Each number is 50 + 10 x the weight over its row's rms, rounded and kept within 0 to 99. Layers, rows and columns count from 0. The size before them is the row's rms in percent of the matrix's.

# down: layer 5 MLP down (transposed), 896x224, rms 0.0633, rows 186-245, columns 112-167
# up: layer 5 MLP up, 896x224, rms 0.0632, rows 187-246, columns 112-167
down186 087:33 60 39 60 65 62 47 60 55 60 39 52 50 52 44 65 48 45 53 68 53 56 40 53 61 47 56 51 61 43 53 49 65 36 49 51 59 46 59 53 62 41 49 38 52 67 76 55 56 45 56 42 51 31 30 39
up187 095:42 56 62 42 39 55 52 41 60 78 53 72 53 58 49 55 32 63 44 43 40 67 52 43 64 49 52 51 55 46 41 45 51 59 49 52 67 47 53 44 59 56 42 58 34 55 43 33 67 40 39 55 40 36 61 45
down187 091:57 39 43 41 47 54 58 48 52 34 46 32 52 44 44 35 61 28 71 62 43 28 48 44 54 67 50 53 38 60 70 53 52 41 47 55 33 58 43 53 28 30 57 55 57 47 56 55 38 60 65 60 55 46 38 60
up188 103:53 47 57 41 54 59 72 54 51 50 29 47 54 42 37 56 57 48 52 54 63 42 44 67 48 56 45 39 61 53 48 59 50 66 47 57 57 44 56 62 43 65 42 52 51 54 67 41 50 57 57 48 55 47 67 46
down188 104:54 40 64 36 53 50 58 51 40 29 47 49 60 47 63 56 55 62 44 51 48 34 71 51 61 46 37 41 44 66 57 59 39 36 56 65 54 59 64 73 53 58 51 39 60 45 69 34 53 43 50 67 50 62 47 48
up189 098:22 63 60 35 47 59 46 66 44 34 56 56 39 44 54 42 62 53 53 52 75 47 43 45 52 56 39 69 28 45 41 35 47 46 45 49 53 46 57 62 51 66 50 37 49 40 54 53 57 45 48 38 54 62 51 52
down189 101:39 46 43 57 66 41 53 52 57 53 49 46 51 45 50 25 62 67 39 53 44 33 47 40 48 48 53 50 50 59 46 51 44 56 33 60 52 56 49 42 67 40 64 52 55 42 46 54 67 67 49 34 67 54 41 50
up190 099:47 43 51 42 28 71 55 59 62 40 43 56 39 55 40 39 49 56 38 51 44 46 54 51 55 51 62 47 45 65 54 46 40 45 35 40 64 49 57 75 61 56 51 47 53 49 38 61 43 61 47 59 38 48 43 42
down190 092:50 46 43 42 55 51 60 46 41 45 53 52 74 71 39 66 62 48 53 52 39 41 43 66 38 50 51 31 32 58 44 62 67 46 48 40 46 56 33 61 60 55 44 42 54 36 68 40 61 43 49 47 47 70 40 43
up191 098:52 40 41 37 42 49 52 67 55 61 26 55 44 53 52 42 48 53 60 44 53 52 48 53 48 63 64 41 46 26 75 39 35 36 31 40 51 62 66 60 34 47 57 53 44 33 58 41 30 55 58 37 56 49 55 39
down191 100:31 48 49 51 47 56 44 42 26 42 43 65 39 55 59 53 47 58 59 49 31 43 48 37 57 51 36 45 56 54 56 45 42 69 62 67 62 49 58 41 51 57 41 64 48 60 53 52 34 44 43 47 41 50 45 47
up192 093:59 50 50 47 49 50 58 57 37 65 54 51 36 56 46 46 54 52 38 49 47 38 34 43 59 60 44 71 45 39 57 55 51 29 55 42 34 51 51 48 65 49 50 52 62 61 43 51 69 46 38 50 32 43 66 48
down192 095:35 55 30 66 59 48 49 53 54 35 55 56 49 49 58 48 55 52 52 66 43 50 66 46 41 63 51 48 42 53 60 49 37 51 41 54 38 61 33 47 41 47 53 53 31 58 53 50 30 39 40 37 51 53 52 44
up193 099:46 38 35 51 53 47 49 35 62 38 48 39 48 62 49 61 52 54 44 62 49 55 44 43 60 63 59 34 47 43 38 56 60 58 29 64 43 65 63 41 53 43 57 47 59 60 47 24 46 46 54 59 65 55 45 57
down193 096:59 40 60 45 55 56 30 40 59 39 47 52 47 41 45 57 62 52 51 62 43 31 52 36 47 61 49 53 50 51 61 62 54 62 53 56 36 47 46 33 50 47 62 49 38 47 51 33 45 46 60 38 54 69 63 43
up194 102:50 45 57 44 43 53 27 68 50 60 60 45 61 47 20 46 74 57 41 50 37 34 62 42 55 47 37 45 48 60 56 57 46 54 54 51 50 58 56 62 53 54 58 42 41 45 40 37 35 56 57 43 60 52 45 36
down194 093:41 45 45 40 63 55 56 42 61 51 58 31 58 49 45 40 59 59 51 40 30 40 41 57 53 60 49 46 43 46 41 37 65 52 54 37 56 49 29 52 65 38 54 63 50 55 67 46 67 49 45 56 40 52 68 53
up195 102:61 58 65 48 40 42 46 50 72 50 56 45 48 51 49 39 55 63 49 69 68 45 47 35 43 35 54 49 58 56 53 52 41 69 45 60 47 49 49 44 44 40 49 47 48 45 63 38 50 43 61 59 53 67 47 60
down195 091:41 52 45 52 64 57 60 55 56 58 35 36 45 51 43 53 47 58 65 30 54 29 61 49 46 58 50 42 52 44 58 48 48 54 56 51 38 49 47 41 56 62 38 64 61 46 25 56 44 44 44 48 62 48 66 55
up196 099:60 52 46 39 48 43 58 74 41 40 41 64 44 50 69 49 38 58 47 53 37 63 67 51 43 48 45 57 54 64 40 60 43 41 47 67 52 55 83 58 31 50 31 51 57 62 31 55 49 56 62 50 51 44 39 60
down196 101:50 43 48 65 53 34 48 51 59 37 56 59 37 46 54 60 48 51 63 60 57 57 59 30 61 43 52 36 45 52 46 42 40 55 40 40 33 46 48 34 66 50 39 49 60 47 44 63 78 37 44 32 64 40 57 60
up197 104:57 57 62 57 44 66 57 70 46 15 40 51 73 48 56 61 51 63 73 35 41 48 47 33 46 52 51 49 57 35 73 49 41 34 62 44 37 44 54 53 52 44 67 41 65 56 43 60 47 45 49 50 49 54 53 40
down197 095:40 41 56 48 49 54 37 44 38 52 44 51 32 40 41 37 50 41 50 47 39 52 45 64 46 53 46 63 68 52 49 29 61 39 48 60 65 44 35 51 41 42 35 71 55 55 41 42 60 45 56 40 43 44 59 55
up198 094:42 45 62 46 61 52 55 49 41 53 60 50 56 54 50 44 58 38 32 53 47 50 43 59 45 51 58 51 41 70 34 46 38 60 35 42 56 72 66 53 58 58 58 55 59 52 39 53 54 50 45 55 62 60 51 59
down198 090:51 50 52 53 46 38 70 40 57 37 49 63 68 62 49 47 35 55 64 36 44 46 54 35 64 63 55 47 68 30 52 43 62 66 56 58 44 52 57 50 43 53 46 49 43 42 48 62 40 59 46 48 33 42 40 33
up199 091:41 49 54 48 42 50 63 52 38 62 49 58 55 51 57 45 41 56 54 74 46 41 52 56 56 55 45 58 37 47 19 44 48 57 39 42 43 53 34 69 36 23 57 44 49 53 50 49 53 44 60 44 37 60 77 53
down199 089:52 61 39 43 40 48 40 62 44 50 51 62 35 29 60 36 48 40 40 52 53 65 54 49 56 47 57 41 59 38 50 69 54 52 46 47 62 47 66 49 59 58 47 43 55 62 49 52 68 43 67 31 66 48 50 49
up200 105:55 46 57 42 60 45 55 31 37 47 67 60 54 57 62 40 55 61 56 43 56 57 55 32 62 64 45 48 58 40 45 64 37 40 49 43 44 72 37 69 40 56 52 53 60 49 52 54 37 54 63 56 52 65 40 45
down200 102:40 36 50 56 46 40 39 57 55 46 60 48 50 48 60 55 53 45 44 61 47 44 53 51 44 47 54 50 42 61 34 72 53 33 38 48 55 50 68 38 59 56 48 39 60 61 44 60 53 44 40 50 33 55 44 66
up201 099:56 38 43 48 35 58 40 56 58 55 41 55 58 72 56 48 58 43 41 57 67 44 57 62 60 52 51 58 47 46 64 49 50 36 41 41 59 65 37 46 53 68 68 48 66 51 40 61 57 56 60 53 29 66 54 38
down201 107:48 49 37 55 54 39 68 54 66 49 48 56 32 49 54 47 59 46 53 61 58 51 42 46 52 47 52 37 43 40 40 24 45 47 36 49 50 54 49 42 52 63 58 48 35 46 39 47 56 57 47 54 56 52 56 44
up202 094:43 55 43 44 45 56 49 69 58 67 58 54 57 47 58 49 46 51 43 64 44 53 55 48 60 52 49 55 53 41 56 28 57 22 52 30 52 53 52 58 63 57 46 61 63 62 40 47 34 44 46 60 50 53 57 53
down202 088:54 49 51 63 38 55 43 44 44 59 56 49 54 53 40 57 32 64 45 43 39 32 62 42 33 49 34 37 49 48 39 40 52 53 41 57 46 61 47 62 52 55 54 53 39 53 61 50 46 42 41 57 57 49 33 50
up203 108:26 49 63 45 48 46 48 49 55 59 52 55 50 57 60 58 60 45 50 41 48 40 48 55 43 51 43 48 66 64 64 43 40 55 58 46 30 53 56 58 58 53 58 71 62 46 45 42 64 50 56 22 65 60 63 55
down203 106:55 65 29 58 54 57 52 36 51 65 56 40 41 48 31 54 63 41 58 42 35 33 64 46 57 50 33 52 62 50 44 44 29 39 48 53 28 53 52 50 57 64 47 43 48 45 37 59 41 52 62 47 38 55 56 53
up204 099:33 63 39 58 50 66 56 38 49 60 23 45 50 47 57 49 36 54 49 53 37 34 47 43 67 51 51 42 45 48 67 49 50 46 53 50 41 51 50 42 51 55 46 64 54 51 50 54 58 41 54 53 50 60 64 51
down204 093:53 64 45 56 46 59 52 60 55 39 61 57 48 54 56 44 60 53 49 43 42 29 38 36 51 49 56 44 35 47 40 38 56 50 41 52 53 49 38 46 60 57 48 47 41 43 50 49 31 46 50 61 67 53 53 61
up205 093:38 44 46 49 50 52 46 41 44 46 36 28 62 50 54 41 64 43 44 52 47 41 54 61 56 66 42 63 43 52 38 40 56 42 46 49 35 58 68 45 55 63 56 27 55 62 53 64 66 24 56 65 79 42 43 60
down205 095:57 45 37 56 53 43 47 68 60 60 50 76 64 46 53 69 39 49 50 41 56 41 40 49 48 62 52 57 50 55 51 48 53 70 55 64 46 60 45 46 43 56 61 69 64 62 42 51 48 63 55 48 61 50 65 38
up206 082:52 48 50 49 64 49 50 54 58 61 57 39 59 51 48 53 46 34 69 46 35 70 54 37 37 30 37 65 56 37 45 49 52 48 46 49 44 51 49 50 67 50 43 39 36 53 45 52 58 45 55 33 55 44 41 56
down206 086:45 63 35 44 39 38 42 53 37 53 49 49 51 47 43 52 33 50 45 68 44 25 39 51 34 63 40 51 25 54 61 36 49 31 45 73 58 44 51 63 49 50 68 58 56 53 58 45 41 40 44 64 41 68 41 52
up207 104:44 60 69 45 52 40 35 42 33 50 48 53 37 51 49 50 45 54 66 47 45 34 52 53 49 56 51 64 51 44 57 61 62 32 60 57 57 65 70 42 40 40 58 51 51 51 44 47 49 43 59 38 51 36 49 45
down207 104:48 54 55 42 61 36 50 48 47 46 57 52 58 52 61 77 46 55 68 60 40 57 59 50 61 56 60 40 54 60 55 29 32 51 74 56 74 60 51 48 41 43 43 47 30 30 54 53 41 41 33 47 68 25 46 65
up208 103:55 42 41 56 51 40 56 59 49 68 54 43 39 45 49 51 52 65 46 36 55 57 55 38 43 46 49 39 41 52 49 43 53 37 42 47 65 70 55 44 45 40 48 37 61 56 49 60 58 59 52 53 37 54 35 71
down208 100:55 41 41 54 54 43 49 58 65 49 47 39 52 54 37 25 53 52 36 29 56 36 49 49 25 55 57 47 53 55 45 60 45 44 67 53 42 32 38 56 54 52 68 46 51 48 50 57 41 38 34 42 41 67 51 53
up209 100:44 35 51 52 55 35 59 55 35 54 68 53 44 60 56 50 47 43 59 59 56 50 52 22 55 69 52 41 42 47 53 49 48 62 62 36 49 60 29 67 40 62 49 52 50 40 55 41 56 74 61 41 45 51 49 50
down209 097:51 43 47 49 66 53 46 40 35 55 33 62 42 48 39 60 35 52 54 46 44 38 38 49 65 51 50 53 54 41 39 62 53 39 57 55 52 48 48 63 61 58 46 51 52 35 57 64 44 44 53 59 54 49 48 49
up210 106:45 67 41 40 52 53 69 50 47 51 39 36 50 59 55 74 50 61 54 43 53 42 48 40 39 46 47 60 42 60 54 35 63 57 62 53 47 51 63 47 56 45 61 63 38 45 55 56 59 31 50 43 32 26 48 46
down210 098:55 48 55 56 40 56 27 54 55 51 60 70 44 52 73 41 50 70 52 49 45 62 54 63 67 49 76 62 46 33 43 52 47 35 49 40 41 52 43 37 43 60 56 48 83 54 48 38 50 50 51 59 69 49 54 33
up211 098:44 34 39 57 41 69 46 55 60 24 54 53 65 45 15 46 52 48 52 55 58 37 36 51 67 42 55 63 43 39 39 48 57 54 58 62 36 44 57 42 68 34 41 50 34 62 69 42 45 40 53 57 51 66 44 42
down211 092:48 60 50 58 53 48 41 55 52 54 55 60 49 57 58 61 57 35 46 50 41 74 48 51 41 62 64 21 67 54 52 48 34 36 32 47 43 48 47 57 54 56 49 36 63 43 47 70 56 49 44 42 53 42 60 24
up212 115:48 47 37 43 48 54 57 62 57 56 55 36 49 53 47 40 65 39 46 54 59 66 53 58 59 56 37 45 63 48 47 57 56 43 46 64 35 44 57 38 40 44 47 36 36 61 44 43 55 46 45 49 45 63 26 37
down212 105:57 56 33 41 48 50 39 53 74 43 57 62 55 46 46 27 60 46 67 54 53 60 40 58 47 49 46 50 63 42 54 60 51 47 49 47 44 45 58 53 82 55 37 51 48 59 30 42 42 43 48 30 44 49 56 67
up213 099:29 51 42 45 42 53 49 46 51 72 59 43 64 45 40 37 65 54 55 42 54 55 50 27 50 60 42 74 68 61 74 42 50 51 67 70 60 45 42 54 56 53 43 67 43 60 64 52 41 58 64 50 46 49 57 52
down213 115:53 45 43 38 67 50 51 46 45 60 43 22 47 54 48 48 51 44 52 56 51 61 43 53 54 63 42 57 47 44 66 44 36 56 52 53 63 59 43 52 54 49 59 69 59 43 55 53 44 55 44 53 62 53 60 57
up214 095:46 51 49 47 47 59 48 45 63 46 54 40 46 56 65 39 31 54 46 60 42 48 67 41 48 67 55 50 53 51 76 54 46 53 56 61 67 44 54 35 51 33 52 57 56 48 41 31 45 49 36 36 45 40 43 30
down214 091:59 40 53 50 48 35 68 56 67 54 57 41 64 53 49 57 70 68 53 76 48 53 55 47 33 63 44 55 47 63 40 63 52 38 57 47 50 54 70 44 38 49 54 26 42 63 37 47 62 50 28 47 46 50 54 42
up215 099:53 59 63 43 54 58 39 67 45 51 36 30 46 41 44 54 21 45 54 47 43 47 36 40 55 47 54 55 30 65 37 53 61 56 76 53 53 52 64 49 51 47 40 47 49 34 48 49 32 37 62 46 48 68 68 52
down215 108:48 51 38 51 71 43 48 48 40 58 48 52 51 37 43 27 61 45 39 55 43 39 35 54 37 52 58 72 48 61 58 45 42 59 74 49 73 72 43 57 47 53 53 64 64 51 51 52 42 77 63 53 42 50 41 55
up216 100:49 53 44 51 57 66 61 66 39 45 51 60 35 54 32 50 61 52 58 49 60 63 35 59 43 42 40 42 46 43 57 41 47 54 49 53 51 61 28 42 29 49 39 47 46 62 59 70 44 39 58 56 42 35 58 37
down216 105:62 50 65 42 51 36 38 62 68 63 55 45 50 30 54 45 47 68 65 62 48 48 61 44 53 52 68 38 53 71 49 41 44 53 43 38 69 43 56 48 49 49 55 56 53 66 59 47 53 65 49 50 50 61 49 63
up217 091:52 60 69 54 41 39 47 48 52 46 46 62 64 71 34 54 29 57 30 44 56 51 49 43 49 30 54 31 48 51 57 46 45 41 55 44 51 55 54 49 45 64 58 46 61 35 49 50 42 40 40 59 30 50 57 48
down217 094:34 41 51 48 41 58 46 59 51 55 31 37 42 44 68 44 46 51 65 51 51 34 27 51 45 55 46 70 33 61 58 42 59 51 54 47 49 48 32 53 58 39 57 55 34 42 31 39 64 59 53 35 48 53 38 44
up218 095:56 51 31 31 67 44 60 52 32 65 59 43 50 46 51 65 54 57 44 42 65 56 48 36 59 54 53 35 57 39 58 49 50 54 29 48 38 34 47 46 45 31 56 53 42 41 58 30 47 54 53 51 54 50 63 39
down218 087:47 57 72 34 30 60 55 45 58 36 47 45 45 46 58 52 46 58 44 50 48 55 38 38 36 40 58 55 36 61 42 52 41 47 55 63 56 51 51 49 46 58 31 52 54 51 40 68 61 38 46 58 56 62 52 44
up219 085:55 52 51 56 38 42 22 59 47 30 48 53 38 62 44 44 45 56 41 54 46 42 52 43 46 44 44 58 48 41 48 42 40 62 42 50 50 70 61 32 45 53 65 64 50 45 59 38 50 54 44 52 48 57 53 38
down219 091:35 39 44 34 52 41 54 46 40 70 57 49 55 28 52 43 32 41 62 68 78 44 44 45 38 63 51 60 23 50 38 37 39 34 56 50 51 24 47 62 55 47 59 44 61 64 56 53 56 51 56 35 51 54 56 63
up220 096:61 45 32 49 61 43 68 34 53 40 54 62 50 55 43 38 46 70 73 58 40 70 47 45 54 60 59 47 44 39 48 57 56 46 39 62 64 60 54 39 76 32 65 47 52 42 52 54 49 37 63 42 58 65 54 50
down220 099:49 41 56 49 55 49 51 39 58 60 37 66 37 51 53 59 49 61 59 39 67 32 58 51 49 51 38 43 26 50 48 66 58 49 27 42 55 51 51 56 52 49 47 63 50 62 44 36 53 61 52 44 48 64 34 49
up221 098:57 55 61 60 60 45 44 45 59 63 69 41 50 50 43 37 51 45 50 36 56 44 45 48 43 63 56 51 37 46 61 55 59 62 59 39 73 57 53 56 61 36 57 54 55 32 39 42 42 33 56 61 70 56 36 41
down221 093:42 46 53 49 50 49 70 39 49 36 48 35 49 64 40 58 38 61 56 52 51 40 53 39 65 44 41 41 48 52 57 41 48 61 46 53 52 36 64 50 32 49 54 58 43 43 58 52 44 62 38 52 45 41 46 31
up222 110:43 54 47 56 45 59 46 54 61 46 27 58 38 62 53 40 57 53 54 52 66 41 57 44 58 58 46 41 42 41 60 59 46 50 57 61 59 52 60 51 50 39 47 39 66 32 62 50 40 41 72 43 29 65 53 35
down222 118:41 58 50 49 58 57 42 48 48 67 42 47 52 42 53 54 43 59 39 51 55 51 40 51 51 54 51 67 25 51 52 55 33 48 51 60 61 55 52 52 38 28 64 62 59 58 36 66 45 44 55 47 63 64 41 29
up223 107:33 70 55 44 63 52 41 41 47 52 43 58 63 51 37 47 57 60 61 41 54 53 57 65 43 52 58 61 36 57 46 51 50 53 46 43 45 52 40 50 41 50 50 50 51 43 57 37 54 37 57 48 50 48 43 39
down223 101:48 43 55 63 44 55 46 59 57 61 45 34 65 46 56 61 47 66 45 37 39 45 55 62 69 61 28 42 52 63 45 65 51 51 50 63 48 30 58 54 72 51 52 44 44 61 52 38 61 48 40 61 65 51 53 52
up224 101:58 49 47 72 51 35 44 53 35 54 41 44 58 40 40 46 64 55 50 62 64 67 27 67 55 50 52 58 39 60 41 45 41 60 60 56 58 59 54 54 65 60 57 60 54 63 54 44 34 75 38 40 28 55 46 61
down224 096:64 37 50 46 53 54 49 62 39 48 51 66 43 55 59 53 59 50 45 45 45 34 42 57 71 39 29 63 46 51 57 47 37 72 45 40 50 30 47 71 62 63 56 44 55 36 62 46 44 46 53 50 52 48 62 38
up225 104:35 55 56 48 61 63 51 52 32 44 51 58 44 48 45 49 60 50 43 44 34 48 44 50 42 45 59 34 36 62 57 56 44 38 52 51 26 58 61 64 55 41 48 51 71 37 37 36 57 47 54 66 53 53 53 67
down225 109:53 45 49 50 43 50 44 78 47 50 59 42 56 34 49 59 56 39 47 39 36 50 47 36 42 55 27 49 66 50 37 63 42 53 55 49 48 54 54 57 35 46 60 29 54 65 53 71 58 60 59 69 50 37 53 58
up226 105:49 52 41 39 41 37 51 54 54 52 60 64 58 66 55 64 52 46 62 50 58 58 56 47 44 61 45 32 59 58 40 53 44 60 46 54 50 47 54 57 40 61 48 39 56 30 72 52 64 53 45 54 55 41 35 49
down226 099:40 40 73 51 52 56 61 50 49 26 53 56 59 53 35 59 67 56 66 44 54 64 62 55 48 62 60 50 41 50 54 62 53 36 43 59 48 60 55 54 57 42 47 48 35 40 57 56 18 51 54 45 41 43 53 28
up227 108:49 40 62 29 62 49 47 49 62 55 51 67 55 57 30 49 42 53 60 51 43 53 65 43 45 55 56 46 66 45 56 65 58 41 57 54 77 40 49 35 45 40 55 47 49 57 51 54 43 54 52 43 51 44 55 28
down227 114:53 64 50 52 70 44 48 71 51 47 60 53 58 55 46 35 67 53 71 55 47 31 65 48 39 68 50 51 44 50 22 70 38 53 50 53 56 32 57 38 62 38 47 47 59 43 61 51 39 53 55 39 43 63 47 40
up228 091:41 72 40 44 40 60 63 52 54 55 70 51 39 36 59 39 75 51 56 53 43 38 63 39 67 55 30 42 61 36 56 57 53 72 49 48 52 47 48 54 56 67 54 60 58 58 70 53 63 43 63 57 60 45 49 62
down228 098:45 49 36 59 53 51 43 50 36 33 49 45 48 46 58 41 32 54 32 49 53 37 55 36 54 58 47 44 54 46 67 44 33 45 30 51 48 37 52 57 45 55 43 51 47 61 62 44 46 24 43 73 47 34 38 44
up229 108:49 46 59 44 50 52 48 47 40 40 39 49 57 51 49 23 72 34 52 53 42 41 35 61 50 36 39 56 69 82 52 53 63 68 51 47 50 53 52 43 40 50 54 42 56 51 51 51 58 32 45 41 45 51 37 48
down229 122:58 50 47 42 51 58 40 56 56 64 62 44 53 53 51 39 44 63 52 72 35 46 39 39 59 69 56 49 55 50 65 48 36 39 51 49 51 40 44 39 56 43 55 48 60 60 39 45 73 62 49 50 49 46 62 49
up230 106:45 49 44 34 49 63 60 63 45 53 48 51 45 40 38 59 33 40 60 47 41 55 55 40 49 49 53 49 43 54 46 59 41 56 46 63 50 44 48 55 34 55 43 51 57 38 67 43 53 55 53 54 36 48 46 57
down230 111:53 49 41 64 36 55 41 49 44 53 40 61 47 57 39 31 55 55 53 43 48 38 42 53 29 53 49 58 48 49 59 54 27 54 47 49 76 54 49 35 57 41 43 35 32 41 58 55 41 56 43 46 56 38 47 58
up231 110:47 46 37 53 39 55 39 55 58 29 47 51 46 50 34 65 44 53 64 65 37 45 53 56 48 47 57 47 39 51 32 53 39 49 48 49 60 59 49 50 28 36 51 42 52 70 46 54 54 53 63 55 61 31 55 30
down231 124:56 63 62 49 55 55 36 45 61 31 43 61 63 45 66 43 37 44 39 49 50 51 46 45 45 43 56 57 49 48 46 59 48 47 38 52 40 58 65 53 47 50 31 53 58 59 60 53 46 51 47 54 51 47 26 49
up232 092:48 44 65 47 59 33 48 58 47 51 36 43 60 62 54 38 70 42 56 54 52 63 53 36 55 43 53 51 32 56 42 71 51 41 49 53 38 59 49 46 54 47 51 43 37 49 51 53 64 30 44 53 45 66 43 50
down232 100:49 48 51 60 44 49 47 56 47 44 46 53 79 44 50 54 52 46 43 41 57 57 54 42 41 49 44 37 46 37 70 37 40 60 34 54 51 60 43 57 48 68 54 55 57 49 56 56 30 56 50 48 56 40 56 50
up233 100:43 67 45 18 42 50 42 54 45 47 51 43 60 52 58 29 59 55 38 53 51 72 51 31 64 33 42 39 37 54 55 54 58 59 45 51 47 53 58 63 55 44 65 52 47 32 41 50 31 41 43 45 48 52 45 51
down233 104:42 51 50 62 42 39 56 51 67 52 60 30 44 59 46 53 50 42 44 54 62 50 51 49 51 35 42 39 39 45 51 44 57 41 44 54 62 38 52 58 46 55 54 58 66 64 57 45 37 44 58 37 44 36 52 57
up234 103:58 52 62 33 44 43 58 53 59 45 54 46 63 45 60 50 68 47 36 42 55 56 50 55 49 48 51 60 58 70 61 53 43 21 43 35 43 45 66 52 51 44 48 54 41 29 51 66 37 65 51 64 42 58 42 48
down234 104:63 46 57 38 52 55 49 52 43 62 61 58 46 53 35 51 47 55 64 76 38 44 44 44 53 49 55 58 70 57 51 33 42 57 53 64 42 38 34 49 54 39 51 67 46 53 62 48 44 60 47 61 48 57 48 55
up235 102:49 47 46 57 57 50 43 49 57 49 52 56 53 46 45 49 61 42 54 46 50 46 42 56 38 51 53 57 51 59 22 41 53 44 47 54 43 56 51 50 27 44 63 44 53 50 71 66 43 32 53 57 38 37 54 34
down235 103:61 41 55 67 54 45 57 42 45 47 42 38 61 63 57 25 63 38 53 55 47 21 40 54 63 40 60 65 53 31 53 44 53 54 61 40 45 37 39 56 53 43 41 51 40 59 77 43 56 70 48 31 58 34 60 46
up236 097:39 44 63 48 69 63 50 53 51 50 54 54 46 41 34 45 47 53 59 43 48 42 64 52 46 35 56 43 53 48 46 50 53 57 41 52 53 56 54 53 58 53 39 29 65 59 45 37 50 49 59 59 74 58 46 46
down236 106:46 52 49 51 56 46 43 59 56 54 50 44 41 27 28 44 60 56 50 56 50 54 50 64 40 40 41 36 42 54 48 33 57 54 53 48 59 67 49 43 50 55 53 42 51 55 53 52 64 36 47 40 54 42 39 45
up237 096:57 61 67 42 42 62 62 50 54 63 49 60 51 56 47 60 40 78 53 51 42 59 37 48 49 50 50 53 44 50 38 48 47 36 64 57 53 47 53 40 40 43 72 38 62 70 47 50 39 57 65 41 39 56 41 55
down237 103:55 55 40 40 59 49 41 48 50 52 60 53 72 68 47 54 56 42 42 67 38 26 45 74 47 69 41 43 52 51 28 49 65 52 56 46 42 51 33 53 51 30 39 51 45 61 47 44 35 69 38 48 45 49 48 71
up238 098:48 45 43 54 50 44 67 48 50 55 67 44 55 61 34 65 54 51 52 65 27 52 48 43 58 43 54 51 54 52 41 32 55 35 45 33 60 55 40 59 43 49 54 48 44 51 52 50 61 46 32 46 56 24 64 33
down238 116:61 53 54 50 59 43 53 51 70 57 64 20 44 48 67 43 50 70 63 39 42 60 48 52 44 44 45 35 35 36 49 53 46 62 48 62 52 64 41 49 52 53 56 40 60 44 58 57 42 70 53 49 38 57 50 31
up239 100:47 46 40 46 62 54 40 61 47 36 48 66 37 47 48 47 53 51 63 45 46 46 46 64 50 68 48 54 24 38 38 47 38 46 65 62 48 56 42 68 63 55 59 18 46 64 64 35 57 61 48 44 52 53 51 55
down239 103:66 41 53 49 60 44 43 44 59 45 65 33 51 41 46 55 31 56 52 38 59 49 60 50 65 53 62 74 37 35 62 31 63 48 50 51 56 52 58 59 51 40 50 46 72 69 47 40 35 45 49 52 48 52 55 55
up240 104:36 45 45 48 65 30 48 47 36 50 65 69 44 50 50 46 51 54 69 43 63 54 47 40 36 54 34 37 60 54 55 64 47 39 29 49 45 60 51 37 57 47 50 50 29 53 42 31 53 57 35 69 35 47 39 42
down240 102:43 39 56 46 67 34 38 49 40 46 40 50 44 47 58 62 58 28 41 61 34 45 43 36 59 54 52 42 42 41 62 42 42 48 44 52 63 54 54 42 53 60 26 49 59 41 52 68 45 61 57 52 29 59 30 60
up241 099:59 53 40 54 58 55 63 57 61 43 81 61 37 51 41 47 45 59 45 60 79 77 35 57 37 56 49 58 60 60 44 22 52 57 44 33 56 67 35 44 60 54 67 42 51 56 46 58 54 31 48 58 54 51 35 64
down241 100:42 47 41 62 70 37 56 42 51 54 44 48 48 44 65 54 48 37 41 39 40 47 51 47 50 51 44 44 57 57 45 49 41 67 53 26 60 51 52 37 51 38 58 52 44 46 27 41 36 43 39 58 52 51 57 55
up242 089:33 53 40 56 41 51 45 61 65 35 65 44 48 37 59 50 49 24 54 44 50 40 26 63 53 52 65 74 56 38 37 44 51 50 62 43 46 39 32 36 47 36 54 40 57 44 50 33 74 62 35 64 47 30 44 54
down242 093:51 46 66 35 56 34 48 40 52 70 52 68 41 59 51 43 43 54 52 40 61 54 69 50 49 51 48 32 51 54 48 65 47 49 47 73 43 51 55 42 54 43 42 62 48 62 69 59 36 52 42 33 45 48 56 32
up243 091:53 32 48 41 51 52 50 52 38 60 47 39 41 56 39 66 56 45 55 63 61 64 55 55 39 46 53 33 61 59 20 56 60 53 49 36 37 47 51 37 47 39 49 63 33 31 49 31 55 53 43 51 50 62 66 47
down243 090:46 60 65 53 48 45 59 58 49 56 32 59 29 25 42 50 51 52 69 57 54 37 50 61 47 37 40 38 47 54 58 27 48 56 40 49 51 57 61 56 52 53 62 57 47 51 49 44 45 57 45 38 63 41 49 59
up244 104:37 38 57 42 54 46 42 76 18 48 50 56 45 52 49 40 48 61 36 54 47 60 42 59 48 50 51 52 70 54 61 59 58 46 58 52 44 66 54 49 50 49 54 57 46 50 45 46 72 37 39 47 60 57 37 56
down244 099:51 55 59 47 58 44 50 30 48 54 60 68 57 58 51 38 56 45 54 51 36 55 44 41 44 46 55 59 56 53 43 41 55 60 46 69 44 44 41 22 47 47 39 40 54 60 52 42 58 35 59 48 42 51 72 57
up245 113:42 57 50 44 45 38 55 64 64 64 63 51 37 71 64 34 54 41 42 51 55 45 54 58 44 57 44 39 36 65 47 51 51 68 57 48 28 52 58 38 39 45 45 31 36 63 64 57 40 59 41 46 56 46 41 27
down245 104:45 61 47 45 54 46 39 55 50 50 41 51 66 41 41 55 63 72 56 67 48 68 40 47 55 43 57 51 48 48 46 70 55 51 53 36 60 35 50 51 37 47 52 48 42 46 62 50 60 39 54 45 49 78 47 58
up246 099:39 55 36 39 60 44 38 55 57 71 59 47 40 48 61 46 55 46 38 55 46 39 55 57 43 48 49 49 68 51 42 50 57 72 52 31 52 62 41 48 62 45 59 22 54 58 43 45 45 48 45 29 47 59 68 61